Each number is 500 + 25 x the weight over its row's rms, rounded and kept within 0 to 999. Layers, rows and columns count from 0. Numbers have three digits each. The size before them is the row's rms in percent of the matrix's.

# layer 5 attention value, 128x160, rms 0.184, rows 99-127, columns 0-159
101:490506531508520509447510496479539478503447478438480478524493517504523521519481534517512549513472495500554479503513506449473527528508530504535494529552514488510487497512515506512495478532495469481480513477502551528441473485476524507488514546478542514517487473535529480480456533555458518482497535486531504465490521513519546543523515487516516511483486478478489508543508515492516510528502506496477515501519529468484499489522541482498478493510549501515505490477510530498469482448508463
094:510478466478435475551541496536499461525527510524514478545490496496520504524490530488460511526520516514531459507482511523478515502508501522504476537500475538469485446517511498516498515548528491506521529455508531512462512519472487525538523485528522475512483481501491505455481528520500491500522493545462487484509509521492492502524491537509502518461449541461512499448519472545459533514464521559532484516530508507496472499495529495512497481473520510474487531551503494518492496487508540
105:517502498508517516475479466505488526492511546523506501481511521499504471482462481498517520486550524542485445482480530469547495516526520498512525476489498560496491491495487487488516527499523477512479511488486483504474464536481491544498495538503495526478478478483523479496491480528556512478509491514524497487505514468533551459482494469490490566539540531516464482484478478538501477522524521484455497477520490489465475489497486476471457560545505480500522529497472474541532556509463518
101:507518457513525533469546500484509484486474483504547508499480493483504500487473539492560510472473555519506522467529494527457489508504542509499470482492491553514491465503520527529505490510415547508438477502507517482535488511529488477450497510510491525480479486513497505486481518477486532489499522512493521529489493491493521489552509521540482477524549465492536523470518493471502508474482512520515506518455499505538462493518487482510545478538514525513459476528495509477467533516526477
102:506520535471468501479478534489486516502537480499525533488472435466534508533501507501521507524474502509489546479475483562490460538478527472516486539523531519504493478515489466547491466542487486510461517496499550535451508494463510506516514483496474492482490500484487490461508483503532543528457496498497562485546519512449503512528480465508515544479481536462511551500542485518533512482505463486544505495502526502483516518514497467499503485501514504487492504473516493552497505481523516
091:507475548500498506501495475538528517485505528477493523494477508495524516522510514469497470472522520468510509503461500483495493492537484500499477501515519460479494496502492470510517509475478500508537495502484500539479474502476505483484454509519514503508531516551485539527508547452527502535518485500492541489493490460533441509511541491515502524500497466536466478466488510519516488483485470508537510462417509462506501521502521543464461578527479508469549539492485505460472522499533540
099:499514495461497504462479526472501529496479478524532473425488485547470462489488511468519528461499551508544508491503456480506503489502501478509541481519512534503522551502473514517484500525493510511544521492470487509473481489525554511501488494499504530522496512501477492508475506490530531441500498438507470542483506512477487503496528488518493501511476508443471490525449537525468525436500534515461527489512490483520467479504479504477497487508493526469457532483495478497557513519502474
099:538471491547464517495493453538468544525497495530528478525479513505502525503542508497510498477505496487487492536500553511466510534452505520498461473523486493512470467453473474543517456538500523485525489448503478451502513514513479500494481443504457449476496491509509483528504498491475517450460507496479543527526460470497503475488477535485522501456504475466530519528509470511505529506487517468498495520498492497450509476501494533521480498500520471515502476494482503476529525456539523
103:473489448494489503509506490498492519521565425494489500499506485505502520479483528510497510458479494493533510490548496483531495472523480541536470509491501490513493536533472544492526465489472472504517487468531522489491508504518493489465489471471542487496473461476518529524488525507492437517453479534488543503483543510470480519509455483510519533511581510469502519511468493488488485531500490513531512511490502487522528523504469517533503461473455491457467510498475506502472476544493519
102:506495515508504472509492508492476494474490474482534472499525462477525521478464554482516515525511515535514486480521537514523533527483507491521520447532532520474451524449469531503494516458508499454450478517487500517507491488453518549502460491498471507484546509487460506524511510519544464479497456490445523498456448473494524508450480520480476510528462513517518517518512517498515469528524472487517492486505503494552491505481517543502482482490506491460523481512450498489522499484512541
096:461468527457479527481529485492481562482488513502502502490518497470517529463513494508472470483480498506500491512503524542526524494499527501482510499496465468468461493502451516531525498533495524514508430515489460435519505494540502489475509510536517473439514536470528520465545471483530477508505475503499512534444505518491463511500487482453479487527472503501523519508469470472512519499487462520540507522496484551490495478503524514482481538516540515514490485500453531474482503536524496
107:503469508469509555521521536497506474475502495500512494479492495505502472501535492482467519508529496478486497497455482503478475524506562500465452511527500493513464466513523512489487463494496507482551465478485499475471500519442483517493462515480526483509497491470489460492513503469493489487519501453517479472443542480537450453471503486464518499536498483545443471470518494535502500469515541505513481469510507533488439522486538477512518452522518487518500463519515521527515473522510503
103:509519461512498484520492484501508512497516517522493523463478499464474511512479457517561524527523464508489542505491464466453490489536527503486505487510491490544493511512458524503518510472500498490508456427459452538499545472485526511530518490554513464510500566519487463514519473517478495501450468549526509522519486476487503468504487492459489524536535523505486530484480504496513475486492500522509470526517500533466507498505522495485463544471478471505508476502490494496516455451499529
102:500513486521481501520503480513507486488492517476495468529507496468454468533487476460535478523532520515507482490507543474534446510497492488491493494456466471504519516513472520486557492539504529504485485510516465526479540509495460558522479468483509493494474491520527561525552497462475534508520456461490480503515531505513538466532495495507483510518505431482507520470474486507501505482468509500479481481485462428525500471506481461474504519480529504503479536466524528480501480531525496
093:468490496493516517518491530492482451510452487458518556519513543532472467496518483453488492479527519522539441513515522487504501494498552515519494499458468506550486482531521496528523495499492469475525537495475511531480504514494490478524507504489521515509553476517481474491519494513487531565537521494456468490479501491481483487483474530470459508520492507497481497488456487530516505515528507525495531537497494510454486482541496490563469505483552491490565486526507495503487524487509532
101:502528514523519511482546509455531516484524483526477496503521452524531539528522519528475478533500502520501509509492511465495464480492543493492494493519485508517485455519497519514469536532519505490493504498524528534569519494467529516521508496493511489493496508511502496508490539463512528466528484463513520430518507471503517444533476473530522488449499518487483497446441553500499483508539497523485489490486503540472479479491455524467453496532514498482482479508472536480487463483464512
102:489506486487488494481476482473486497515510470505517493532513472508541467492520564502493469540495503461522516487517515496517515537492503487550473489495502491476475540505522491495490479483480499489538520519509470506540457490497467536493490517532488476523459489500487525495478528458527458492543492508448532477484507500490519498493469477475470529499494491470530541544552449466522476469460505486483527491467450477521532513518531498513519479461513460476542490528466465475467559486497489
100:490507505520465475497536474514530526528498457479472554499518475541471507499474540440514505480530500500497501539487535487468463502478492473477507511527508484513507488518520499490467479460511477480512502495499504502551483510521500501511476530498493519463461477499516468516478487528540486548488489478493540500483484514528480466483523517504524566477512543509489535525496564502496478575492475438492539508507502502496487497514526506507542444460513502518524480476504540499515527476493484
097:482513458521487535473498508522509460492513483508450426491476516494448483495513498480522476491477479515471460463488498491456467493512510508519481506505512478516491483465475490486513526503528467516474525495481498435480536532523514509469503477505510495486522487445462525507494498479544540500516540503468493492473539487519505518480490477492531510473493519510486489447495545515491473500485491507541546462506452524467479500511520498502490513440469452524484531545494530520527484522538520
110:516548534523497522513534506507513523490523512466519508517477491544452486460476489473493489492507477534506510530480456523498535490488529500465521524511476542542521471500503450499513542511538509518514476517472501533473517526501469483475482499517530479472466462464502536509452489477506495484477527520505484486495463504503516513503521530492547484499486519525531518480495515469495494514516513475511487478509511488477526475421565544471522509491535475489516498464527546504474519549464535
106:511528471491482482506463491507488516505518498455455484520485504495456475492498559494464510488500488549461488568511517513497514495530502503509529488467487487537510533514548463510490475479545532522521502514516487461534503504502505471496534475492461482493478494455521501460494443483491529448506471503531515511491462515487500501446511486516522532472483516525515466527509477534541530493466560481499492477502516527470508490474488579466491513489495498486470470498527514487514499481495526
107:498490475515468524480483520477464517454495538469480516487520481546500486512476512487485476465470505508467510526519493485491505488522497493507493516477481464480465513435498518495511449544510549512451464532505532522511487523469463507513551528550469477445507507512458498491512470498517491497463483498509543498498546487480487478461507497457504520559558508515470517492495505546503524520497463504502517514504537493502484544449490519524484496493520469476455485492509495485480520482504535
107:485496450480507509506487500486499500535535521493472501545477507482560541496548489513478440451529481455504517447492515539500492449469478494517513496505502513500518475497518531488556531478517476496497475535484509510488496505460450497460495467491459469516506526494478499540458511500525515522510516461557503478528504487506530490503505510516507480527495503525499515502486492551518538464475475528506466511491452513480481467501466510525472524462485528514522480502539456475485517486510468
099:530502476480491491498500504469488505525503540484517554457506501498512506491493534533519532500536570519494515488488518452506527478525497457509498483535494493513509518513519538519479466506534514506499483481518489499467539513557510494493457491505484466502557508521524472485483494485495503448517493531522528437510529455450486501532492561498501524547507486493487528463500504524505523543502466507473513465516485499478549478515522542483473515484526465495478474460497529464499488510523473
098:504490482490476471495537475524500514490455519531501505534484491458506498500479523517524454451525483456516523475521458493508487541487476493527529466501563523523501506514525508494539500485495473476516500460488483482534465466530477535474503453523541515519512492514494452508456472501495492517499480455500471496496468483514521453490541523459439533495517507521454524504496490534486480499503520515464478499483464496477524455473480485494483475471464521543476520500525555486505516501505500
100:492496466535482505485452496477442524487531465456519536457508451456499478513471536527517508491491481506438505511476527520499508481493460445479486487523467476483507521528508500479484463532485510495432488491490493498517477513515475480467478499523538484486489482543494544468504514477530486548504496485465471476452501508481526492510506484462521517485549466500494522529482477465500506499490497477492473553499481531533529509473509480534492483529526483500517528509444506489486504510501530
104:480528522486520496520482481513479494462483462515526528467514524539500488466461510460482539534458553502531499510493491493485503545508512492503492512457512539517486509475525482485460472520485450491494487526518520474485458499498500504486537521479480487468502454513519520522539469508521534516517509497518483506499477464449482497476506460502534501515518510491503438462523474511487525555453443501521498500505508489527479502545510563525493506526479512467502525501463503529454489536524479
104:510513474504494478527534534486511510492504505500492524491539493540487516501516509522484472470489503489550487542489499488452474533509506505555507482500484474540462482487523532527541529480520485541502528483552531467509493495533481502478533511511471504515519516463518479512511473541504497465517462534504508551503471540512490556511457518516537488458502487453520447487459526478491488517498442474517472509520494505521509463529498526542491532499520444501490506525482555506512504490498517
102:517534537492514540491536490501452520487505506486479482480480485522468522468484505448499527510513536445499494501512468470544492487465487501517464465527486498531425537527489507568484461499493498504480511520470499535482520476539547540504500533490479523505461494476512530523520516510548511527492496480490483512529474514524515501532484508452499526500517512488508538495508500455536456499485517521528447491490476484516500472503478455507503542506476490525512486530524523524492508521487549
# layer 5 attention output (transposed), 128x160, rms 0.752, rows 99-127, columns 0-159
105:496441520486517493540473478497490510522512514510511523447479489482498516488529506510482550547513500492479457472499493471537518506515479489518474468487512491495458454479537474521471518523476490496530469474471515520478475481533476512517522517449503513523492549526493465513447522507524516525530457492518472520480481498474507494527492468512528530514532474495533521486512479496475501495548471446509481519487524470505506558538515502455506433494489492457486544499486491520518482539490494
098:563539484510439466509505494534508490473415506486508467521483475529509466478486513491466512525479490480502508499534515552466485504471473516494502507500496507496547472489501466519532480480497512501567482502509509495531529481512480502488491502545483481516461509489491462532500484469494522508519516486553496495513553518493524494506468488498455473454515482512502509525541509487500509465511524503557490522520493489503474538510507473497433487499533514464493507512500527494560510526478480
106:451536553513532485476501486493516484518460523504509490531548538507478487522459523475468485487482509497520450507528518469532508535509477534485523527473468482505473525495503517467514532506506545524505478497431482488509509536529512516475466540511466503457490509498495489539474466493501502512456496467508514502502481476483456541470551475481470491530491483520460500507500489491511482508493523509473501479520493511511493526487482485492506493491461483545447491519555490520433488519460516
102:497501465474481530497486463456477496540502504553532505481463552502516466505532493534476523459534476491464562470464550446463485499503520461507441459493497491489469477511506521482474494502479481515530493476523504521456467467516517468477489546517461515479495448466487503490513496497521510473451473512527488529480501487549509493449495504520535503476479491458529486497514483476478500508519511524519491509549501532522506522490491485517507524510489480494503505489539506497477498537501494
104:482474506535450503530489509474487497513493466501424497490535494522523513497444492472461523493512430496469528472481495471469494465464475470530476527524520488495488498485552518518503495450515524531512491485527525542508502520497501505503505515505484510501469533559517481497504502465472528515513488471466524505476529519552500484531507475475534466488553543478508509468532515488499498509529546498463484560470535483492481498519491498471484467483522507504463498493496512478485496528485483
092:520523469478556495495509470470477459488531477460469532531496490557512488487510506536505488507510494522508497494464482485495495473470500520495485446521512502492481486524488502486475504498480528472505549477499520502515514508471505546534437485466528464487481537530483575528470505512498523499485506498490528527471495437497452524533468501478496500498497483539508507508494515513508480547473531519522541487501511508451550484505496533509500514487529500521533505464460516499529525461449500
101:463488508530537531479505483508487498503450481513551494506502475510519487527475483536467501535481501532521482484498491467467492489519510454475504509474530538482444538514528517475481575552489460504498561537520518499500487500514479453456478466482477519496500505492518492482516511499493499487517486498495472486504532466455480524520489513500515526493444528503498473513475509497471482487552528513482457465508523491533514502553549489494528521528501463529493504503529524531485473497481528
102:528516508460461465525533505521517546494469471503535521482512533553480519506553485485513487486495472516504548491495496540492467523470454529485497529514466486483545534493526445475501526510535498500457491455489501512494498532494477502485493523535478469501547528487488498489486480493497491520462492492523536534532512457509507447506494500533484493455497533459517496488507523505512519560493535496513488484456518508517495472494502490525476517509462494544499516433509516474483540509489515
106:533499483509494542489507467568472485484526498525558514546489512465506483485460539505519533503552534504501502510524524540501513521494583498536469479464503471479529519465506523510494494488500503474508511477534467511484516527515448494511508480480463463505487496547498502490507534463514505524474483505527543536529523501550554467473485470510512512484492529531477474504482498508524486507505482478498561490495522507493489529505485539475527489494488458472498494534501516529498504463492508
104:479528540472449542496520514495507514491490483470486520521545529452504520494542507491484517469480505496493496492526505513544514514455514503552525470553481522517499532553443486517497498512483536487474479504511517524480457507499511445507501488476474493475504535502480479541510473521488471497451494502529496491477503499498520468451490480465494460473489515473476528535491514548497464471508486525557479503446496482523525520508528481458530519540540482496512471515520488506491516527496485
100:507484514474521512487501452445483480525512481475510515483493483489516494496516485514501475467545521486496544554512493496450503500479476500485514492506473521544510576479459478500539516447505540476464491500525499453513515497532524474483521484526520508465524483526540533475505493477471539525476450487494564487542505546497502467472510494513513461497482496478493478504477531462503518510487485531550543489478526507459479456512490500504490538494490492507524522479473494478506519490535496
106:524530466526545447539504538455559470467458510482498532488467505497506482504495493519452541505538497505483524470497509490499533486516456549512495502507534500498478475502527510497535462525518533504467480535528500459529507461475507468481468456510482488484528481489480536538498492484520524488537482540502475507497511539451497486453500504519501487490520472517483541471498510508529541491554523484505477497491510531505505536494521495513528518468505478541492555514518512491520491478474484
099:463472516489445499516528480515503492491518511494512484549508493519467523553476541475494444450527526505508520502537456473478509475453506536533509462527488495488500485520490514517490509487506513505465522477537526478493546495491532506561447499523470468490460516523528467496513479500496497512508457510526481462535475514488489486518527497499487497518505489509512530430488486516485521521491534506436513521469495484543526471521521457528479450528489488503520504491509506473464504482498509
107:461495500498485472477504543480487488528464516509513491504515470497510482497490522485503486528546488547495522509539500498493504492474539514543511514505491484489485506521495537472495510472461488490501487508466437487484516535508480537486469526507537499466512455479478535513441531464494512453456494493525529502511525496481514502507486512479443524573506486511475503505546490508538489541527488496471459457558484476500525501472488507498489526528443503523504520489511490439540479498495478
093:509553522487514495475538479504511450531454516500492525481482526498495446489482491551469508519509499500496482509481507527503524541440525518482539522474468467477492462535467455466499487472548514484511490504491509477499511499469491524473511494511462506491497510467519518510494522523569535507499503575480492505510475505490469476531508478492472499522545474511495500504527490547499506463484474481493470504476480481522524542544545471479494492491475496475462485495489497496501448535541507
105:471484488519519473489524514488509532529486500494477522477532441496466506508514470480528505530492466493485529496499512493490485477464543452464481484538505505487479478490510481501509523494513514504527500470516506502461452505517536504517428490504510476493486527505475489514497472493484482543537500494485518547507544499457463512483506426513552497504438470485489528434449542462543510518504532443505514485499488507525508527506476497511491490540489509469503486496520489471532523489513490
104:495505519472511519438504500521517505512554467527522504466506552477500502490503479496450513516537515499510525510514531547543487504504504523506480478491503505451503520507477508487538486483504478458516478496527529561534524488521495496498562539478489497524487508529489488486490508515450454492436509482475528500483507471481542483485437511472495474509516507503503530517518528549460514519519521496528505530448496524512529516513513494486508491442488509503521526472515463501561488518495506
100:531510507475471493492519489519505497505542534489500523501505520496511474493499466447504516501465512514492465460530513429484501550461495510511522509538497520531524514487528501495518464539482518466515494480535512544529501542488511526509519506495519511516545519500485476503489500539523496467518487552475501491520466495524450491488467504538523461508549501469492519466438494482487501511543458461507456482461528467507465500457514534492529471508475493538487476506532519544503495472496499
098:462532479546507488504491494552517476484488494468528493509511521506513485469491494531479520490497484507523497498482509511487502497511510496546478520536467511459468453458522455494477525456503502505515477535548465416478470572505489497538475503526533485517509472526475491554486471471552491490501530543520525504520516518504510510478485524562508503486489514526491480496510539453483495492474502473536482480476493518503466491459535469472497522491544523513507521499515511493480492510485495
112:553501486497512519529472462494461556541461462516516495543530503507490510524492478524491518503492515467511492505530523507494527503537475535513538504504526498523531496497539494516505533502541519516520474473513491500469499519462501489534496517499525467480484505477532582538446485507495519478543553513515494474435473547484462532509485478539523480510496494505486487517464476524555507496473498538494474510521503506493466478442484491509497504529489508511453484505507495507513530504516517
104:489546511527461483495478535530506490499509534522494529531501489499480564512486501485516481532466490467523500568478480506456490526565468516501543535488456546490496529487514516477537507515505513477498507503515487506536488507487458488509505527524484454483501517486486490521459442540498489462521522511461493511506514494507509512491495556514524539481529467485537505500476468494528548492488492535486510506511470502473462503530536514517542503483511495480522537459502509474504536522544487
107:506503482470472495487479516523482479496531513500475563554509506561485510506452482455500546515499481540508501517501516502495512487458495523525493542519461524485520508479519525448512474487484497531477508489506511511501491489491475530519486495546479499444506501478527530504489497495518495505482487481466516466483511512485477447500544493474513462533491474541506444515461490513473523486511476487543520466470502557482521488498520505505525516550495474477539505526546513469491472534473454
108:477477548550511466522539493532498463529534475489484514466485489514531487519478507539550448509501492481511559481482486529504468462510500499471470502486472424477518496517472513490546470533522525528517502494479521518507518523517514502521501470493547490531483481514471525471496488467509450494500511505503498511478514505532499490505544526467496501482494527534529510535454518469503504529499526543506498517506468554492512513454526486473475508512490554495477478481500516465489482482480458
103:486454517509463471511550489499501481492492475505510530535486512558462496507518470489486487548536514528504494460539522495501486522487451494494544526536462537518478477508506530488492484516477508504499438507540494489498528481503520478548476537496491465492464526506523489478490497524508515526458471488495486519509489502471523489532497553470540543551496511486486488493505467465545505553502511484521539489479511536510498543510488517516493509497503503456529514484481476524493477473546553
104:509504516490554463501568479532494473517550477537500486491476502538477483501496507495508448493529476492532554423543515475556535498492513506523494472503503517527453528512480493496530498565495486450527503486471482495489502513509515517477495523499453520532479509491486484501502472499484526480498521536515482493499494501514512503506514542500463491475500536496493489488468449496505496514528441503505466477501485456523509482461499488508517498447486515534512513520492496495474490499486432
104:484518498469513517516534476458462555485525509485515540532509480497522478503485538480484515486507486475505523532462498517533505499518535496484468518482501504490508538471519498534500464461462462501479481508499496516527525498541544509508504526508484481476492467498529494440501502480464506520475481518460545498494510505475491475478457538492530472499480483501487517455483435498497486481466496518567477506497502518501536487471526541521511477489476461525498526544499469516511442549522466
107:492527490523508519466479527493476465495452506486535533495467535497509478457517469490502501489465489503469466506488501475471508497452483513470486513459508517523499471484484503450459485486488479494486530513467497474497503518497493479529493534544503509479522525474490533524491459496490502518511494471457473540464471521531489471470469466471521476498497535511482473521507504544479529460549503544533548527489584456503490539524473542514527510497552506487479502509481491488489482518503504
109:506532507476500506499502525518502519507490506488555491508491507490479501454529486537529481535507520545514547532552500492454472551451474454528496530487491504515561478463491520466453539488529496511543507482494486460482480493481508500528551500506472485516514536483486488469481528491517498504528489520480504547521475523529525520476472477499507512476492504518524504473421538492513500501533489487541519507448481497464466466516495514516478484523511505462502470511514523515461525501498485
103:513525558543523534532487516488497531500486484526488470543539525474493505524497495531456525452503497493520552522518527492490497498449525490471471482519538489457509523500497533535511512505471489471490481469487535505478469568504494505490500493521493517520506505492501547515459540475510505500451471465511518466510440500511471451475458484492510514565512494516432505469458512503507471494525483507463467497513528468478491489497509504484485512477514478486481518516507501505516464497487514
# layer 5 MLP gate, 448x160, rms 0.197, rows 0-9, columns 0-159
100:504483525463503501507465476504492544545542464456475516492489472526509528484506515475518466486503533511521534505540479502474495546506516483471505541476472474486469485494485532497539455485483506498493537522505519511485486456505448463530526486544541504470495512471489529533475506493488529482474520472489501523507454516540515489518520476521522495481510493454449529473494494496545513461525471500508518510505509450510465500470521490475482521535480532533500544460519503528500483496452532
098:496518483539459531468510530502516495470528496478518484510495482514552485463534475508535479532538494503479537486530474434470503510502511521500466496504489481516535498516487491534523501466521501506510473471487527494511486487483512521497494489531502533456508554484474556515526452503545513492520487497462448508538499505478481510507533538522485466525513453497500472467532539503506502509487452483522482483503531496512526490545491476524484489495468481457509552481451515547530483521503520
100:517492479457480508520498513479507493513486507498536517491490542518471491531543472496482508494480501550497559502506489472497430491489509502534492487530551550510522534487512472516535553535509479483502513527493541511486493516476439547448475515512491514480477541483531501490465491512535483470512538463509463510495525499483521503519518518507521485500464541486481473510511513481526473516493470474530578513497519523502532519491542486512510492503524536502528509501512510523498529471482553
099:542507478509500531529490467481480500509490493510523494501509486448509458490449522495534512493518498511461475459502517489520459505522496511489497520494483505530480481471522494536457453494537507484523508469488500519515481457430490466519490494507520534483523504521492512491475501501493435487495495503526502501481534522488488536523534474486501520541495493527469481543561528564512477514514483460446516503546523519518480509481474542498511529487537513491456488480524508442478490491470530
101:492497510489526472492475534502502492506548495504467506484473509493555492508494544471493480490465524487518484525468499483519463507511511488560540497484490486526523507506490522441538540531527486521522506502475502517468488499561513499499502493484537552487517467522537457539456513537494494507534535467518484510511515561508478540532502496487494491519551500485481545467462475495493508516517524500529537528495479507536455492516461476494532465495478450506485531488494500518472517465485502
089:514502473483487490480485511551466444483542518507518511543524517545528503581518525523513473505517491537495492514492479513531503516514496525511524513538502518493503547507478457481524557472477481559481517532520514500515492495510516508491493482561500465491498484474498455545525446477471514519516475491506507513453500467510496498477501500523494461500544530524493491525479448502524515483492473478511485509510492471510490501555515464529506508499542483497494480471511518540528497553510513
099:489479505469513476497484522459489479502509510474489554458454509477495490504503465516498506525489467539498503531500546495487497501544474484486504506492517477525487469537505471504473499498533501516535480467508526493504450520513478508463488449477492442536519531497534515490492471490453460479483498525507544435526504513530505504507495487488489515444547486549519525471484500512452493508508498559471479451506495506474489483487488521496504462544532486557528473485505517501507536519498502
088:523507502502485464486542502501449487548510518519471507540476505499503495458505469565481498504465506532514510490551501450470509485522518488577504511494500500561469550504518524498478506462514483482477483488509536500539497505511487518526478498514498465484487487515523484501524492469502513457486484498519484473526511475490527478506471490523503421516510558547499513514497485475440518533498468482508529504507463488501501517501510519508523489456538522505528510459465498529465516509477504
096:484549494517464475464490524458463489500494485523501489544526520516521519447506482519520547501476506501525508515498489510481493488459542485535457466495480492488500466475480524535483476503497480512490477529489532505472492500508517467519468519511455505510539508460544436525502525481454558459543522489478487508502508482476527523500475505477508510512499500538536483496488489513466481456526525513505512554489507533497525463488490504463487479500477453520484527492541500527469452539481510
099:501490553503489458522510457493451497493516488501518444496486470496468485473531458487505501458506461476459528521490535513504513533523497535516489487494486480507482504538489467490477529559524523489512484472524495507473490455490519520489505506472441500523464460529491494516531500532506510508498504445506490513510508473473542515516521451499513518470520498535499519469477555490502470537481508533518500510459485511480513521457501452500465526499474509455494497490490529539552471464496507
# layer 5 MLP up, 448x160, rms 0.211, rows 0-9, columns 0-159
106:530505493508479529518490474497483464512456496540494515495526489473542482509480501523499514483501504491499528546506520463469508472499481532499513482466497489493469535476526530493522515505494486507456499475484424490480457490504501481508465553502520493518479489511555505505548489500508518540516549502499463494470488491494532476473503484527531507511531435495474541557523501484498507524482499472507515478475497460491502435488497509546499535490483460510443510507557494506522536475473487
101:491489492541503502498531474492528470478498460494482548463466512476498505510471535462520494497465533510498508513514490462506484500531467491457528487496505529461443512497477486495461467508489485549531498515453517479501511501504531493503535493508530513468511511525497530504504458482487465522504513505529468533476501510521533556498522547505490495472496542489491504453466499509528485525506552499529474503515503497451468508503474473456522468513514478522549519489428516480490514449522475
098:477495509504497504479497513464526499514499463513486562514514487483505523459464456513537441456517460516519479504524535513530476556481462514510509516504516478499544522482516502505509512495505448537518486531512508505439558513471512472486509524520469495500458527478532493482535501509528486527457491518491512533466508495523500498562455515498507505532496478468501535490465491503509513519540491550509508475514468485508512489541463521512512537488486517486530451496514461522497496493462524
101:531416484480479569517504530467466483498484496507511495482470494500468501457476501518490530509513533519479524497515520475540514484505497523523496526518445526495507505559507467478509502480491547483486533506512572526487518463485500474503487550486514512524531480531476482498499478482486462487484524519543483494482500484512483494501470455463505506515537525478494506489511487501484510528522538487504510509513518528561469479490500496475517535536546513508498540470484458460477499503487468
096:439534533511473472511525496504461498495491468537514488532508523482497503528538479462541472499508512522526488531481563477560530490506485493465486474473484480494460565486440473478514504495479492504513461478481529508500515489515515492527497478488511535465498506468544493490446489504520522520550542499526516515477504523461497504512528504476477493510513445478527528477491558525511468516474531484490496534497506495521526531503521490483517467519496471503489476506480494499463544475475488
091:531498503494465516529533505467494540518500470473482481486495490512545488454492454532443538490484485474464485510508537522525512491490506498501494498522477536474486485444458567493471451484514506505504450541477487525491500481494512522502509489492481489521496470568525496538489508446501475544483537467491525481498518526462542510523481505502510503498499483506526479501537496519516531538483483534503496511492493515553506505513480469475502470490521521479482473488510481534491460445472467
098:548529479498503541519509483509522488489494492458479526545501578521489486505514489522527505515512493489514500455536491498437508514485572514482496525524501481496500504502539487473495526470514506512467450493496485481524467486521528491523496528428478516498520524465540506489515458517496538486477492493482531544458524524463520559490501526468531491500508486528470503491492532472497512530488502531555531488500467503546502498481487478477473488540498500518544519480508520484496501499526494
083:476497500472497523523495530493513488513551504504497514483524490498486491483496499482495463474516488522499491517518511508494506476462482521472446485541479465485521440519466500489463501499542500525553526531511511476503549519475503519499524495478499546518555562504508502520455518505532508555490527490538511507475534473492538485473477520487549509535516525515482498504479495502540453508540525496496487509524502494545477509455496523519503499562554448512510533485512530535504538496504501
095:507521521451516520472529502539506510507520547507490483522461536512517480511508501471499489507488447510460507505506515479519515464521472494513500525507505483447504502483478474523466500522469429501456495481540462461528520493528466481467507515521525462500469510500528507494527454517496538499490532495515508508497442534474476512496514449535498536490502517512543481471511521504477491536503497504513444482535533487514464507512458448472503489499500438501493506503498483465529516543516477
098:474531537565523515458495514478550506508493472473519548520550511513474484478504463522478539514450505510504537539492537501493471507480517515487483496480485507498518486514507536477499482493531487490512505533542516531524453498471501506580464521503501562502532466560509504541503524473503486487473500486470504504487489483509501482530519526503504518508514501561461494524487514484523475471503479488522493523497491486503490493474515516470548527538514434529483475496503480513515503475518501
# layer 5 MLP down (transposed), 448x160, rms 0.113, rows 0-9, columns 0-159
111:498527534472498480502401519481518510482497511528512538484491489497512517461505500485482496487531483500496547519449503489489453447484498472536501483505473471439512500509517501480457485508531533543518477511523507516506535520497499502469482435489483513484506522513535521501529508519509477505488484509499492532495510525493486496502515478522488514541560513487479498507515478471530453476479501539503444506552535531472510504489512490504490506522549546487476466511495492547494501497555487
106:468467476452496539497485474527500491513464496496517457480508508473488498486497495484456502504498511522535511480494442489512498450490479479515502465492499506514529535513505514498490532535545494498451528501489506522488503513565498493488564509486525483495486514483545500516503527532549501483495525523518526502510468460519518488463497510465470499514528511527522563514529478535500546514478529509506488528544458520498480506575487509507490526493502450547512499522501517533494466459490478
102:500509497516495498499508452534498552470537472499513504480493530468517504526442517497479525514485492458493458527515505533478530525491480479488492516491496499530478447491485499489508493448471524472516529493505490503498477447494475449498465528485533512506500490497475547460479485478481486490508508534506528440493542481483480475475539488442514508501481489516543532506522482475468491491495547455477497531513525463504505493517559467509479484476530502514448479510491493499489486504475437
103:448501492503466459455509478500476520517514470470460551457532537505491540502469505462482514500491512489507496520538478509468493528497486469497482492497538524519528492477472464472524452472492528483503530529488474487538474540496450486515531522492484453488447492491539497533514490503500490493535535474518482508515494513470482547479508539455503525539463490508514494480487519508527482533508523513511483485531479477480507490457471495531467511489443518484519541468480478509538499479525508
094:536532488504496514483513504505518490473506483499509504469491495491470513505517488494487463495490458460497481489497508488451462451521527446527535524535513491512502438485521564504520455487513537480516519502476482531487490483497493525516500502472527515518509504447542523492482476477506495484519494490503502504492493511513500445484449497458491520481483522568544478507507527505510524474545529458505489467508507534535476492530520495563469469506494506530495517520574504484491460513499468
096:460515489462530482521482510539485469459493495534489493526494543526504498542498519517529487490501451521510524479501447520502520486519508553505463513502497488510517489540517477523539540498464493555488466494538467481504457480487532494472479488504519522478511504433490491478508468566516540474501500497525479510482484534501507528486533508503492494450489531511488517507506516489427493479528505483507503510457484477463505497503513522528466472501467485462521495520514562464502516533502494
095:483533477518539487493517514451510543521466539525480470434496497488491514481510526511475491488463526532506482507508522504531483491510481492523487496488548484521498476482550501523516495531525463527505475488537506505517520479448512495516459493529503488510540537510501483530498510457500510492493494569504489500533466499522476493528505500494482518507454545463497505480522498523469426488550560537514505513532480486436497472509520530486537498477470488503477499480474477521490495488511487
092:538503515514505483506549509497480512518480546511542495488494535478455487515506469490467510502468528472487510516499508488473487525499530507524498484478460490513468534532565503521528537518522521465479447493491535505499494503522498501485467482541521440478475476510503487520487447506497536513501498526473489537513488475504558492518515470497516436475488465478502539463508489502496514470499456483522508481447495494476510496511524502493520534434470556537496523491533492475507462505485498
095:475502528506487444512496510498531500468460480492494528490506449503489522486483510494519499509545576521540471541482517512538496505475474517482505476542472503512496500519466496546461505529512521499532494480467576522450482463517515497499507522477497533486482531450468545481529496499487476477488514509509478520499528448539519469500534516530539496478487440516498488486518480463492512501490435481519499503475487507517522484505486483489520485486499520481480466472509541469487482502507521
096:504461508459474485502507521507508494517456524585501477510447490491516508538514535501519503509544526494474521479502467496486497507510512500522490487513519482505521485526469496534518485516443530507494513463465460502508539478555467509464545495501513474518523484489542513512536505519468487527529514550523495504478482514522526477513492520532467509479520487472522500480519449459526556515468471479526521506486533454531540518544524488491480517477513519496509496480506519477481516516514448